python train.py --hidden_size=1024 --num_key_value_heads=16 --attn_scale=0.125 --bias="all" --init_std_qkv=0.0161 --init_std_o=0.00343 --init_std_up=0.0161 --learning_rate=0.0173 --lr_mult_o=4.0 --lr_head=0.00444 --final_lr_fraction=0.0 --batch_tokens=131072 --train_tokens=992500000 --max_steps=7573
Each number is 500 + 25 x the weight over its row's rms, rounded and kept within 0 to 999. Layers, rows and columns count from 0. Numbers have three digits each. The size before them is the row's rms in percent of the matrix's.

# layer 6 MLP down (transposed), 4096x1024, rms 0.0366, rows 2225-2331, columns 704-767
100:484494497509494493468511505518506471490520468445458467518506451492530499492490482548516509487481526484510435489484483456496561513532449513450522532505489477512484540508483495519520496457491506
097:503499466507473473482492526540525470519501478478506496502497513470481466467463525539505516506485497521477528517490538455528518492456539497494503513486547552498448492534516504462548490510476498
099:493454495521513484495488525497468510458497487498533467524507512483495511433491493525498531508499493509486497511475526439522416546465513460502474501533500472529518481499495524473508495508518452
103:494519471489458475507526532494486513472507517569505463506496473524524538499478478486513477481509531554444465485489514482487510479531502483515494497455496502476475510456520544470528511541480507
094:499468487533524476490496512478526479500499502480507524516540508486526510521485528525529501474506504499531482528474462518477469508494535541457478480455498527470502472506528527541485470504453503
100:517453527487512486465495531530502461500457524494456559506515516496474526510515504499493490507516505523509491504499507473503488482518494491528521539503513501458518467492482561526483525514470535
096:539486505474396505528473520464514445480481488494492465461464506492527484507475476511518502515516527552514537474469511492492501512512534515492526499510495475548474454482450508522521548534498512
098:519491474498555505483487538541474504504532476465428488441492478483494513506488575511503468520515515509514532519527549502472504483480492466519497497511526493515511502488490490504477461487502466
100:517507503484500480492522516501455489513504483512544495519508503484495525483498486523512477489507533534500505499476510509523497528454475498495505493504499542492515536474496523531508497505531507
103:516528494510485511536493463472488517509502515466505508512511472497497456507486519537498463491539478507492479494527518501440509535511445508512462513485510494495502498438407483492505495528484491
098:506471510486488466545493416525490519514477532474485506502513495501513493495515552498507537524458502465489524472543512516527525499536469528470480484521501567475489526541512506481502532507554536
101:514486508515487470483498464470501523504519500500516496474494517546496500507535512467480502506536483506492523499509519524476515471481542486540530468492491508531501445538525466550495482471504518
101:486520499532481509498490440513501489500531514514496481484503468451478468483499484506516547539481513457469487531475519471541486537442503528505473498528535483507511502501472505513502547512500507
109:452458494521478555511513491546463480543471505487499510506484485532541453486506503504507459490458519498484530459482475462520545516536508470514503487475508529471503494540514491495477497479480515
100:481529493509472521506521481472470518495524443489498462540530504527500478521496514489510534496509476513473454500519528497470487532513493463472454520520494491483499517488483474505481492496495453
102:495493568521533512458450465522477557484559536501489518511481502529484451502536466503523500510488545542470461464530520459474505482492482503512497552545501493452497515482482515515475506523536515
099:486493457494493473471475485452504508517514464501499504484512488487470479488490512482490500519432542527511508541510470511508464483528484562510466510518504476501480512440484526516526468522466494
100:473495507490486511524489481472490492528467471492465478510475484495533480487495529483486531528497519501504486496484513489526452454554471511503509478535548481462522497515496497487498516501490494
100:538493517499491480504512473505508472500496562528499481507567522457482478479526547475464493505503505466460526511485473492525515501481513498468525521531517517502503516459483515541492477523513468
106:489502506455533498506531513455464491533482504489472494555524534529531486502482496489523487515505477526486522495524523509503490518505462491507467481510549491528516477513562505517500505508509515
097:483478491520499498546462548502461521501491525475514447498477462469476509489519484525525547521486509497541489533515489534498547503526512506530491492482495455475484526509474497484486518511484472
107:514516484479453477476480497489491473493473453559502498485462469447493512514549514505498508482538476461498464542517499471476493486518475497458452500489525481516504480523473506491473502477485470
098:489480527507512465480477473474461517491476469469476531492486495490504497497511501507496507506512506532517485517506469478454503496467472500479524510456496493496497446524458507497476494521447507
098:512522475472534529498492491461491526473512524484488503503511487512532502540511469506488506514481483536500559513510508513509502498503496495533522515560534499479474464489501503489517464510496506
102:492496509506549487463503500462544486487469529449502535480493479482480515492532490518508497495475464520509498537502539532479463508519519494504539500523472511532486472502531508475501475502505456
102:455495515493484497496492495513521542504533503495456511514528497464506520511509481518521506538503494488515481502512499509556540483524515528504483529458510486546494489543537477527459526499491458
107:512492468516492506499477519497472501508473502500493511464449501517556529513494506509447479531498496519500488474514481520510544512521514508495474518507497552461502525516483496546497470499499485
099:494496485543492539459514501504489488486512517508534561483521527469535490504480501515536544519487488536428522537506510490521501508528472472478472495551509506469487511491487484473520471488472511
114:510514542479491452511481504493505473506509556548463481492490521504534455489496492476491498501496485491530497528467490511499490486530568498511475533494483515491502476545469515570466493483499469
093:513474476542580499470485444483516514538466457488502521526525500499517481511486483481561515483482509513481483511505492465509480488540501489506515501476504559544490506483477490500451491488494473
104:539490480536489501481530487492492550509518525526490495502544524480500510504499468535439508468451477492529521489521532507507511549511497479551510497501503527471511511549471456494481497510470505
097:509506509518466514479535515484483483530466505511521428517506513470512501455456523497500510482473485489546510505500518470443495502486523471496474432521468470489470514470555494521531504491522523
097:475482509525508453525473533538512479537530457490527498496496476478497510518516506520513484481507490497530509512524479517493525474470474499515490482491555508464520484480508496473479506519519498
104:505535509515519535505480536511523475486501532500451516512461552518469468525511481475489509544483529480484473527500523523473499522534488526532503499470526525480521463499511501507496499517521530
100:505477519517509508453471465533488518525476480507525562477486477488533480534521502469506488494467486519516495493506493517488480468491517467479514515500527474478477488513488499532500515546474528
096:490546485523520512520488515513501487457487504501458504529534474503483543516526544525512501506535506504477501481472476490501513534473492491513501475500520468528494503519516470522500507474477501
100:501530485482476481500486491504488506515519514497529477473527489469513542454498521485479507476479482468501519503445543517483486504511505467501510524526519457529504478501500479509510501510485440
103:491515489533523519532479488532443508510497495484528484523488503525540522476532488495533534506547467506506535525497544506561439495502475513515481537512477461447468538513533519479516479486533485
100:518511498496518482499477480474492503468477489469502526515553506477489518496437499487479484500464544504449490458535498494498480491521475505476465520498507469533544441493532495514502521475509485
093:461538546537518490478475474503494531505499491487529521483473480526483501505496469452509484499529508501530472466492471463461500452508471504477518464508473486539526514522480517522500479501498520
133:488507518481515480525520477528525465488476508495482434478510469509463519494451548533559500508513529511463507513514512491478521504480516501524462511496527527529525528497474489469477466476486499
104:506560534524490469495523479540493438492507546439514507494516533484489478507495508450462549504503533498508471505513466484515550512513455448516511541476501516520488557479518486503525547531500531
103:504521509509543520472490472473523500484467522500482445511528462513540504510519459526537541516482472518536481491481496485536492466477520493486474534481460533545492506515510574501484485513513501
097:495513511481544521471504432444478509506468518512498540485451480480479495480428518464503540536495492503462517466517500516495493529434485506538522503542474468513538459506465531562510493488454496
096:507500527510549458508501473523518508503472498466492508505491464456533475563478535508520511515539502507475493517493483475491510476498510497497507520496494494522469502489459497508492495520457494
105:497537527507491486553456513460531483453491538494481490511473470523476519518510484520518499478510527507506515502537478509534521495529465537477460557502477460507486526453524438526521531508513534
097:503441526543484482509479475480507488541537474468465518490533514471446486497468523482475511495521492443494492495489464495504518503517486575493497505541493477477466465509481495531521513457512453
097:520464512476490515479550500469493512511525564482569481508508516470517489543453537504481499487513459497490544469549477482509473486447474505497495437534528494461477509488504513478482470464514530
090:487509522495491492508495474483485498474512521496471491504556486472472496466500484513461498535474479453513481527489509475479532499465505520514497492523481478510491538509532510503495515511482506
109:505505504535455487451485523487437485526478515495465477493522488482489505544496517535527535532539540517498460520516528489531482492523508525482515504465506487519495500553506495512472513517506490
096:516502504566469523516527518482479506506484475501527509505483479511547480521495511502522522510463459531459480501470482473497482502499482454493493459518512481474538470487468514435591443493507453
105:524469535555499510496519552502451519465451508488506506499446497488484488470515508523529447483518499534458512518502516504517479520496482525505501501498497553526496508545505530452519498486472481
098:469464594477497516503537514514501459438476478571486482509504504501510512513472463502507485522465575502554494499528488491517453516527510503519523463541519508516466522489511508478513513491481503
098:510525499523480472460483486481554483496444525493511537508521516461491510517504490496530502505476560515527471534513509500504474496503506469469514500518524523466526514504511510493539495483509483
098:484507533547509498519460508527476501552488491499556484481514521483538502500466486476536504505519469490533534486494474482492488527487514547482532522509483520494513502530495464488501512517537473
095:529474479513512481513484556459481524545541499421512474506509485491522504474486493453495524484500485479483493486501498424515500516515527516506487518488512515450509516500480529539485463475496520
092:511512480499518524517495485448474530513538534480530470523550499505453473527472495494492507522495535512528480463506495498495496520518513515529473541504432496502494503536464512481511537455529484
097:516508506518562464463543486469517460470527521463521523474539483497485500467537520532472474500494493463493543487497477516480480512506501495561512495528508494458527482525500464461479497527457458
100:516502545492483531477470524465523528474508512496501476499490497485520511497492552545480499488480513486511459545499509532497481485511533515475486499505487482500483506482470497493499504516477482
095:488487519497498496480491445496494455495490490525478493509485456464534516493501555493495501545491504468490533455500500467462527522502523472510526529536467484529487503497497510513517465540471498
103:475464527518516491483518489490516492538479498513518525504500528482507492509498505481488525523508500493488516527475506483517492511479538507531499499494522525511468509516502500496514528502476495
102:514486453489461506513476503484483559491503514489479527492507500559505510528497506522492450525549520551518461456548488502486455503486492461538502536544519465550480539509483509556482496510511519
113:560504509523498484502520511494501480504501494494506520510494513513523508504520517517522527499537548543472518481515501502492521518539493459506481507456481527487481529489467511513515522527466563
103:495484483499483487505452474515487488489473477481480487511515501433504481501508542503489522516480505476513485464508484530484470535527537491496470476473524475500498486506495498478447544466519478
094:515492506470521503511506559502510497514506492438531487493461461518500463493492513500505479490470521499534494570462454535491531528514488469511459553476498489501500486529496493493491478524492475
100:440469493509546512518491451488553473530508508523545481477479531514506452472510554499524534502533489458507504483488539452520520523512503494487483468524508564507499518480513500513492462528524523
101:513468530487500533506508476442504525476513533460509467505487468518491464494524505489532512512419524528475490529481515478501509488481470522491490540529491490466461559487495475480479525477505477
104:461496492529456499490490466483464483494461512506487533489507515478522462510528476540510483454480536488505504491505506475465488471490499545487506498490515488518480475489488518460519472506458470
097:494477509489530485495481499479515557516493507469462540489479517473491553527503480491535519533483524483484489495513462475521509494521489515497498494515504501481491467520487481513456469514444521
103:488506491503385525542524515504517469506502512531528469487523511497511526512477490478525528506510490476512504469501520468497541521510542440511576482514489493479488466523483480542497499537473514
097:525503562509538502514495521515494472490507484463508473453522485472493494518527490501450483474496531507497514462491466535461471522476523518483437518508522497485494523483498504486519510476477522
104:450475514482489435529511497476507516526493487512496505480515457531528571484486525532470512494528476493501495491488438513495538504477421500527518502515491517497518469492495464479522511500500493
105:527491541516427473447469516457551481487553456510508554488501540513488522503500508487485490552469485466500494504505474482501524492417477515502530518518473516522482498541506517457506507526486510
099:492524517518523530526429505519506530493483471511452480490445501528512502541478524502500512503513508501494481478477509497465545498431466484531515533541503476504491516554515483513501504528464461
104:491534521505495495508504494496484501535502513485565510527458470521499513523465493499506483522483502486520557471527503552510449454505497533496471472494503496511532515481480468517502516506510478
094:505502511507514472520471473485518477508512530506516520486484514493519507492503444524518547519531516491493494469491479494484494491505520531487407475500498477512504553523468467503557497526461512
124:502480495533507474524544522439480521536474521496512522511446492488477464516474518516500487454485513519513540501494584495500501445504463453465443489511533511524493459485513495531519519499484462
110:492495472477574527495507526510544503513483535541498462518487482501486551502501515469505496517476494547471506452478493495513497512520452530505494474500500507502504520481490493483546448510521468
100:478513480506488469482536463533546520529491486504483506529537491518451466516501522473492495489531480448522514493514478500495476468488485490489496485458518520499520503528502502497502513511509550
093:483481468474508513501527518503513520504552516506532548483501518555520482501511510478443460527495500489505497481495486504469482469459550478533458505521460493511495505445498468506509500508530488
109:468463495502519500476545528494541515489480491537502518492481473522500517475528516512528498499537508499513544471492487504483540511505485513541470531511511478489529531495504516495572505490517479
098:510485495507552532477524505504455478451495519496530484475528515494476514479482515486483508525456487511515492511482522523481542481499479491488481474489481485515493449516482542477489500471531483
089:482480477507524472528542474497471528495528506483521513502495496480532491518481548497535494482518519494493502512525475513453456466519515513507493493516537486480489517509463436504495533501472499
098:513514545518493488495521501499515439500495461482475491505487496477557481505485478471533540523454498501523535527523527501502504487495509519517494465517469531491480509524507483483456479519493516
095:533473514500464482507533470508523493510528515464502527470462501462475482483501496519517517498448491472456480486508555450438509492498459462543458492549521534511474477506534511489550492523539494
104:540524510505459519512560494458535535476503508498502524499489499537504448506474436535495462491490491548499512497538512480490481486495504486480485493535480456511482506498511468500504520508467492
101:508499473484446487511458458477544536508505454499514463478530461509483462485493473522516535487510511507472432509551513504474503525489523461469503535487476496520511463501459524487487499469516486
104:498486481485494530477508488528498503498488475495491524487479483485541546510484542524483477510506510529511488475476544482532458524545535474475511544465520505506487459511466478528534503482503487
097:494520466477454487467520489499560482509507510520518520506514514505484485472502492488496528521530543496516497527491510455473535511521473492472483441460478533458518515508495443471473524502532521
096:511491503485562439532494508486469521489460493515528475478521552493519504516540526487519480519492493482470503528493498491450527461480490495498522506544460483486468506495502490467520497490518521
096:522509477501453521475519489487514492503495489519488471492489515454462496508472485528505560479494510472522462570526534500513514540502523480495480523502541512474474511483544484482509476496473538
096:533498502557538508507507476533509500500501504496461508484549488508461482509471498517520473432493562497493523496544498507470487493507496529457556458511491478503510525500510522483465487518510499
100:516503491480510469500489527489468499523486471476493510507512469507461539482523484526489498522508463520510506494480518500548493492512501475561498522528494469492526551481510466469504487517538518
096:496546493468490552503497521499519469493504512484486506515518480453506526514496490437476516474484488534457454525497474505481486505482523489543462515515495521462503472517444496475551509520483507
088:534507469487560462456536518522495524468464526550489509466497548501495499487464502478520537480479516485515549500508510481483512481473481502503541451509514496470493514482490540492498494487495495
094:531496485489423518522533527469443513492537470516485495541513539512501505523514467530446447505500502497526538481494475485507512531488513475512495519458521480518513500478453475495510512460481491
099:534538519485501488525550559535485529489471533506498465481467515498488518499453488517531472501479483557470505489552495499484508538480525496504521475465505530464518498516514507506494487515459464
102:524495497490430490463509505534521485485502478483520462511556531534523441469509541537504483514520490490519469530530467497506515503496473503503507501521497453514520489470507512510520508486532498
096:475515513527482485488500508484468476518503502508509505519541504462508514452564562489482477573479521501464485481497518515491491509490520519466483479471487569462511536508499520499490529500485485
099:498489503456483530482527469478530455512502542496518526544480480521547496517528513499513505472463509505510553533485491457493484540513536524500530490507518489532535515523481523547481505474500471
110:542505518488459468494468504524465505443550498489520527496477495482523463529509498533460513448527462515521477467523564503492465501536493488454529539547537515478464483514475550498479516510537452
105:506473532496541472496529551511523518492434476526541535507509528491544527507484446514515528538495463493521548514482543474475526537463487480504502536511528512509518475492477498526531461525522506
108:505479481527522498492486467481508491496511447483495510506433519545470498529510466506491468484548509465520506485509513453489552464521482471492495554471478521462490506453479496512461488516483522
096:531499493510567546488485520476497529513542508508545476474506512459517537479460503453514530489504521520460506504475497540449481497479493535522477483474520486514489502503529506496517487490525504
106:507519538496482516448497504511502492522494491514438549521525478508491536491511541504503491530469577509523499513525532486473519507488489465488526525530537506464521469482539545493491500531488498
091:466490494551562518523500546504519474515513466451500472510502525529472518446501487509540442552499497487492489469433525474485494501487473550548500516472474515508498520433491474489457546473471481
089:505485446535625477493486498511505505514511516471429515505527463526480460536520497511516499491472507466458464488497495506452474499490511511503456507488492491544454485468488506516506507493500471
# layer 6 MLP up, 4096x1024, rms 0.139, rows 2226-2332, columns 704-767
098:513486520508525477492495534467443496478495477526499527461473520509525542518492449493530524496482459500516450518503458510514506493485537502499483501474491509507504510475500490523501563499499536
101:488516472483502529499510491495526467435514504502482468527519552507494471540476506499476464534519548489501546489519520485492531486465484466500529498483541543472478488504516502501473521469495537
102:504499517535514484498490546479515513472481521490501530510461501486505457526491504512508532482482521490515551477511508492473515537479520518498485493491541485504513521479547488511460514531496545
098:513512501490486461497508549438501517487520524465519521465474506547504499475493521503520484465565508511491558499502465510517504488489476504555533485496513526505501505479487517505509472543470504
098:517486513482495480520497471543469474517543495492540529491495513475539511511529453516515489460522503510494492520506527503468480500488487514528484450473539521513516519552477533492528470496534492
101:461457519485479478507495494490505501500487475481488511501477481482520487500511525489522490514484495487476508493490519499530486480509522497486548475503475516500499531461528483490473502506480516
098:520502514515518477491549517550478518511526481506502439530506521437483502548493481501538461467478497534472483521504466537473487513538468518455498521527510486475496478529508511490482529539498524
099:529484527498487484477558517472517462483539499489446472464505465524470521499474483517500464501523532492486518496515503469513520514487490504475481510514509484523475490491500498501520482539470513
098:481510471518490473536528489504498476479506509483509465477522482500520483473537469507476515500487474488527471482483460542476468433488492468479470475535488505481482502483478512491529500497530543
099:543513508535508526536533522511502484492508477476512508510492501489467531499481474507509495454527520473511498473446522529567557489466470489507529508513498432508495477496487484506529513516512479
104:507496496487488485505416484521491482508483435472515483435549485490475518487509475536513449500463495508499457501541495504490494481513498485491461516519511514473524456488533492491522477587452476
098:450512529506472473498485496543504491477534533483474518492530483541481488482496453459504512446484506489516501483483491486504458533504511497500524469505503534541545483470508486498497455511493480
106:508494458527480507496515497538538515495503507522501497484488470522504466485492497513507510502496479508496518516490542541528528483491511473468520464507499487484524508543532505479485490507490477
102:482500502490514511581553514471509530502502498508504500528495485526499549478514481508514476505521495461483471486513491516501536536488517494466540490539507519478541463492517445518520470534486538
100:517460478454537491442489543471561491488469487463493488507452504465517505491462512474513485466511513539527538537516526520514483527495514516504475516537490556508488486487507521488522503520432509
096:499509547483501528493499527506558491491575486519472529522499521556520529518493494535484509472524482466494469472482488525523476494457475500457501462508506495480509457488509478509506488528540490
096:531519469532511519515499519492493476545529482525538493521505531503467547484475495499477470494464531525482485480492474558496496507538530441516485480511485530541499549505506477469495502555536473
101:455484475494531530473496477548504510480450510467546465499480509503497493522556483503473490492489515477501512580496505560493509546503510531475500462526478522476462484502526476510461502507466497
102:496454495527447555477520499501513538500559487492528488439522505501460462519540503493466481526503493502498460488528465474509484523461538501469508467511436460520500528501506495499490516529525529
098:506528535463471474544472507501475509479511486537515463519457455502462530477489487523520517511485504479516491474481501483536517526535464540494516491496473495487483544495502494504495471484480469
102:514494478497489541500503478531536468485508504562472504542503504524496507501493500500462459517494479545524540490490509519527531465519499496448529510518489499521507517484492482463439522516465504
100:509523510530531535473532491520550456456501485488506497518491504487542523482474511464502513474450480491495484476497525516497524486509508541525454480534462510489493488474528505520479498515476522
097:527498551478471459540491475481463530502506512538516504499529521461446532462466487544486476510522472439470476504502468513524478537512499508519489505526527534449511496455480485454476498442482516
103:476466486582503466483431512492511471466562516469486469543481497462553495462487510497502529509497541491500535459533509527524476473487497473471515545496526494500524520489491532467534512501500466
100:492495526468485508467525477467472451535489531511526481482484502474503510518454487534497475490486500490461529495519557470498533507479528493498533461486507511498463531460515499517491469490483475
104:519504498504499498481479493512541528504527499502512532479519483449517508487465492481512538500512485501471501480490504483538520506490519515496485503505517510483482509528521474504489488509446475
095:501493540488524515476460501508520512478501495465501473546489460529496489516503510500477481505526447480548513510519484523506497519475486510524510499536451533469546454496503479509474479575464502
108:490532518520493501527512560496522525541458504512471486492526510465475538536499493454506474520538505473480533496493421521494515481500509525494538482531532470478483507508488486511493481513477525
097:500501461513492517510553520460488508426577504474484472535470514503479467491491562491468466467461486503417528472545535519514463511501532490498476511486499492508461490536510494501532511495476509
106:515484495547518462488481510516474526548501511510482486521517530522477465512472492510470511507491484484467512507489507492507477490514454515477498521464508496556530462498496468528528476511492517
096:511506478473539504493524544534517510519480529455485502508540508534532500473470469487499507517494470466490507482545504549468516564484463459503483533524486506514493490494464455426525472488496464
099:444491521500521527495534520512531575512472492527485546442520519512503486518508506531497512486469480479512495501478550478490479472513527568539522469491461483479476487485530474505481522523466496
099:527473516537538535505491459497508480527511518498526448489491488537496552538531518501480529483526496487499470524479487502485491490526525512465504475498487488497490509500551515491512521537573543
099:462519533493515506513551490516512424499501512479518480502491493488484471480489502476513498501509540498459484493514526530473500481509557488488534483489501506507499503470547469502479486477493467
096:476490499474472483480466478501487483551477496508507507496510502533522489499540495513489494526500511506526523522514499458505514492489456480526519486471506468489529503492502510466515503551456499
101:490497522529497455504486506486496505455481531508520526513555501524493495521469509504475512507492513474508553526481486450503535544486506516441528546509500509495488515529570469528498555496485507
099:529494486479500475503511489479485541428514547473537481520511542454460510469503466474510455500482490451492485470497479490485514486477501509485500494549491458506490514495511516503489506481486518
102:473471500545492487527509528473475458510532539528474469504537513515494554483477502568528512511538492538488507525479526554521483521486507494458474492529517530549475514482523519509485528441502520
096:501505473496525480490500524503484519508527525496505497509530510439526501511466490505498542457495511508509499540518530481442502533508504489491477513506511476523436490498522497515458505535510499
127:523520524535481477503498512490488488484515520549491479492494493481510492519424498520546469502487525486516530504504482499480511513474501490481490472480491474511504516488491501471483486530512563
103:544463496448521485467528519471461521562513542547487514453483506520513481519483513457506493518491528491481498500489533496459510492512488477473515496486524515501512493449553521498493515523549494
105:552482524491489478505476450529533485451541520479526512514456507485509507512513514478549517487475507499494508491461501509479506514538464509525488533570533511516470488473520490502527527525513486
101:495469501542517532478500487471499509503496491474480478530519550518529531497476491481509504523500486502528497535489515494454518454542521504521473476509510504513501483532521469492514527512485461
098:442490496491509533555504519513525524483495453507507465493521462497514483505503447514499513510503506496521519528487509472521498494511472541520518497488503513511477494494505514472533512475528501
104:532495478447528438509496495561486502547541520505502494488530506476491522479502518507496516509517484521502496528471519504505534553480516504522504473507504515541487490520528523474472530494469474
094:497507508504534537505481490454476534513455545512501448535508449535523479493510502524474501499455496511482510488508502468460510456552514497516506490521503495515491500489499518446510521513532493
097:496534492494464489525452492496500475465502510483485513506489505478508472532508439499501493515531535475470487530527517465498471507467498496509480523456484536559503469500496455544468489542522483
095:510535520466495498464483474491495463465501499519498475446487501470523516514463484515536526496531519493485511519450500516519508524516491498497491518477502527479492543479524511505510460505502501
106:491489463547505489505502533496515497461438451517554493493517475549481487520516478485499500505480511479514535470482505483509494470514465512527516527503536502501503487495492529489473533483505461
100:507543517529517513500467452504483568460466510527498472489496494505489496459491523483480469491494526530491491511546477452523521483471502483496519480439468503482504479541509506501481516512520484
099:483483494513478546462503500506504496514511479546514524491533472477559487491503527517495519505520509450479512521515498519516503540487470473505497484537457491536563510499503506473491505500509521
099:509529475479541431498450519479504501535526502459531532477527503498518448495484514524483536476506482524491501517486515529459508493462503498512483517487470468438542509503524507495490513503540467
098:497494465511527488489467489507507503503524522480506430489519499522506524511478486485514495525533479554493477453491528497495506504512517494496507495494514455528515527526512467472530564533518514
098:490490494504491502504524489486503458513543499525479476534532487517519563493542482502491478501477501518456488505513508478467508509516465535506491524467534545538522531489444504498536529515480546
096:545470481527468503478527498498497506485483471509522527463496545507531507492468515486516487491474509501486492446551547478493484502457513534505465525520538494516493460545481476500461461489504518
097:527519485505504502512516520516502502496493511511488502476502473519561473495491476493465512498549494492514484509530503508508507503528494499507499503510496536520498490485496510476517518543487470
099:496542512497510498475502507516471522477507488545525526507486472513466460516474487504549445489503495519505465466474508539500512546536472512459468501486472464503497446500492515498501527556504468
101:520521497489503451508539475483494482478531487529471531472526487546535477460493501468512514504540445518455540511497477462460542516525494522519487563509497505518554481507507457514533558498506480
095:471448530494505485490506506483471494491443475546504497505522507501499494535540472466524554501477479510527476519520539509506519463536508475515517549508500514501534516472526517503473498541474523
100:487478497492514503495488497507525511493511483507457523491502469526497456479500514472472497516505458481492454518507498529516476484539450475489476524497489487447519458502503514499531488515496497
106:528511514466520482511484503508510525493492529532491524543550521523531502487512511469514484489518530488533478458461525508509526521509492495493505496492485501521546490473483537494460513510470518
110:504505498483504512510530539515490459498517482502487490480502568506528488491474496477507487510494494455527520523515509514472539519545482502488519491511480506477523518500512503523508513541537458
104:519495483500496456481541515559526493487483494546496559539461530462532521459511522483503484522529493470489514518438519465469498491534457470512497512504475497472477522480476442478510543503536491
097:465535521551470480452506507477553491513504451495493492503531507491494500489504532467478450478505500497446527480507505527490495478527490488501549477518494462514459524497493540484499514464506475
096:532534493497444508500513501507505475483532516518483553520525497560515534527528512536495514488503520517494524496497504499485537471487528508486499471508514484514492475489491490492525480517510532
102:480539529501478528531541502474496516470527522476473464525531501481515497512464462511518505506531528570524517485497521503439465510506516460502513519483549451489502446468500511509505477483483547
105:486542473548506467522526489472477488504523457529486496496478492499539488464498437486501470531515498535444468473488517472522483499506478490496481522504485499466496522497517507495512499492559534
094:464484486480478499520507533501454539475529535483521477527452509491508473489423436496520508514509504494482482534474505523540485539472524508498468480525540467502539544557530480508505529479534519
105:510534521492483510510483494494528494496481518510504495494510522459448476485503498530500542531496511488521503487524510503520501460537543533486480519492473513531491530500509483503484473452486468
098:524483493537554512465496505496497500437500477502508523492504472501552480507522542493467488514515472467495475503484524489494516530536490495462482497461501499536475503486505494491469483464535468
103:458528493522450472463462489493498496512485512516509496440482476531510514497484513528526503494493546491534472467501481516490488497480460479531507502500508515503555514485519496539511467454477456
104:544501517466506470525502532517487483457509456513512506513487545469484547516471462506555502500492462484467484491454470510468513488470493507470456499520503532522492481553524474481502507504469510
102:482469502478509433560512502450481474471516511529474487524479476565519474476529471511480462513478517494505500537517478459510485478513453500491524483500523545573503530483497516493509492509529482
098:480492480470499489527473508492465509471471484433487512523521465497553462501489477508467517528516493505539528499527481498559504548524516469526504529469501498437479477529477496501469483496537475
095:492518493536487538477509482508504495526460473517493427484534507515497475480534506456497484476448512487487511521483531527484501505464483487506535519501516520532515491507548539489469496453561464
115:465508441543473469489509494484506493501499497494445513510506459473467505489485531514493476466515520470507471515524507488498504467524504527473479479492543457494478484492525525536486486487468520
101:480509508504485486495452509548498495477505514444485511516499534493505458483478491548545527506492486490523483476506499511477487497458493481500502508540489502487504514512500539517497530475442494
100:479460471496520543486494498485521543516489452469535502495502497503518509516496486496496507553504499470459512521551490470494455497459492475467473529470524504517495482472487466490563475444502474
100:531509445533503525500499486558496500493467496487496511473445516464509499477536508486549479519476497510448495532502529538503474486544474471476475495490512491491471497497503538520509491567500526
104:501486452492516520521487498465506501472491529488452530554495502501442552490543497492481524525481488510497511488495477491504529539488509496496515524516518535503514474472494437474485484468488494
099:514492495464511503515477504493504550515485500500495509529516489547558468533457515511529481524556520470522499457513567531495433513503509501483538520482572483452505523482498531489483492525509519
094:526513469453506503479516549517468503504500500519488481512542510490512538492498498505524490514509528530514470524492490491510491527480461471515526502498506507486481506494500502485526504516485551
096:497511485501539489478447509459500505521469486503551500489496459526498472490509555540490453499475482504518436482518499499490501550486474490486473535495523461492516499506528496480532511520509489
098:516478450490525504487490505518536485519489489487501470449459468502539540508490472466489454476467515487547495496489505502522471518486447513524498492503490505512465520472515476481500473498507503
106:446472496481510507515477513512489536468485504485479478499502504514520493468507531518530524500504515483508490535544499483452467461494527484480530540435490516464520479494484520494487503474506460
097:527478523478501501502525524444536483535510475478483508457517518525501538538528451526541502487541528484485510532461508490525475527516540483511515477494531494476486493477564505496494500525502516
103:507455477499512486444507501484485465515441512487527477466468541513530528498509481506500498482511497499464491523516486511528489549529525524509465505502490500522488511492512522507462509471506487
099:529527478533499480492503528542507493506488504483510441545481482461552537543497468530499497489541480478524507529536514556505501519504494509496465505523499491559484470497506518495469476485452484
100:486485521511504498477490501498498456510469535521473523526504490496500508503448540494464482475531466566499505501487497502509507478501475525469495483509497499493495555485533471536470503489490518
099:484474477480526486503520540536439530463491493537516526494500520528474495514541485483535506494468520529455487460481491519476510503517534485473580522489466492485540517537532497511517538522526508
096:521499517482477520478513502474482503517539494491529507531490464506502479518485456539489525541541457505539499495507476522506534495479505542518481511507509508492511536493436486444503510485522512
099:521462478478525517487556478486542477495493511545496505461458494469473510496451494527504485498508520468502533491482488468496473554530526481530512506505494451499525469473504484513479489516457485
101:506482559458496517522494464506500472558456490485529546464494481499492527511498469483491500531480524517516512502461485477535491493495507519463546521508498523524477465502553490490497466479459502
097:498517484512504543489496480508436499512520458464490505491505497498501499463488485542535478510513494521502500512466520525502495520509463507535532558539479476507470439458500496509502523471519517
099:525515482506503498488524452475494529550489545503482465530479465544520510474520478472492500494505489507467459513517470504468509490474515532528442535502498489493489476494516461490493448505515513
098:524507494455527508492531508458508495498484509499499520490502552478489495484496512456465535484463517491512547490490504523487491482516518512497494503500458497509446510500539523510473501517489540
100:521498509529471499490523514470471469492547476527504498558502461517534491475528451492510517509507457490521497494495509522491489466490471529505535517491548501516465511493500561518524509507462488
101:504485536451524487533519518524481492494497510491497516474461458446464483536503515502503506473447486478481513550467428525517478510497479472491532484484502491523444487518506485477546484529509514
103:455508481514474513530486498441472484534513516518480486463544476528504516495523490550510477496474477492505545491500507499498552432498485518507481479515477505546474477476536472500429495473506514
108:516486495492532454518522513502504467524524498530543509531484539489479535499478448547523523504462511505514457544509489489465478497509504505484484524491521428492499483499512472500512480535477472
107:480499475494498545451474502498490497518499475477529523518459527530471494492476545487491495514476519461497457518520544515508514458464498507510443497506513491496511464516496466493530517515487499
101:524475510477500544503443519533471523513474513498531491535474433483483539498504534490489559523448471507486469495466497529532471520519532518486452437493511506511473483541534484512518490523519427
099:506508482496484459505503489526503498504479521451484530532524525456556471492466486456508468488493467513514504564497465502503435471492469497525495494511512502481499541488471498508502528511476481
102:570503473481517465495506498489528475543479498507524516503499478507478465531500505474477481495538519503520495485531498536565502505510481475480505479512513488488501503482453499501455489493498487
091:506487498549527559505490453518503505490483521514488520500483473462538478518532489544460522488515480454479504500486510488483538531513469472521500524494533489500557526554499508483508511525440494
091:542506485533514442514520521468434483507515473518519522512495543450499564543492521497499502544520482485524527486505520452519525534520499491503481477493523542488460548488488485483474480512497541
097:557486476526520538520463498524490484502478519480540488525492482496489524519519569521490465513501493520516491461505477492489513516501487479538522505473480509502505474481574518520507488529506479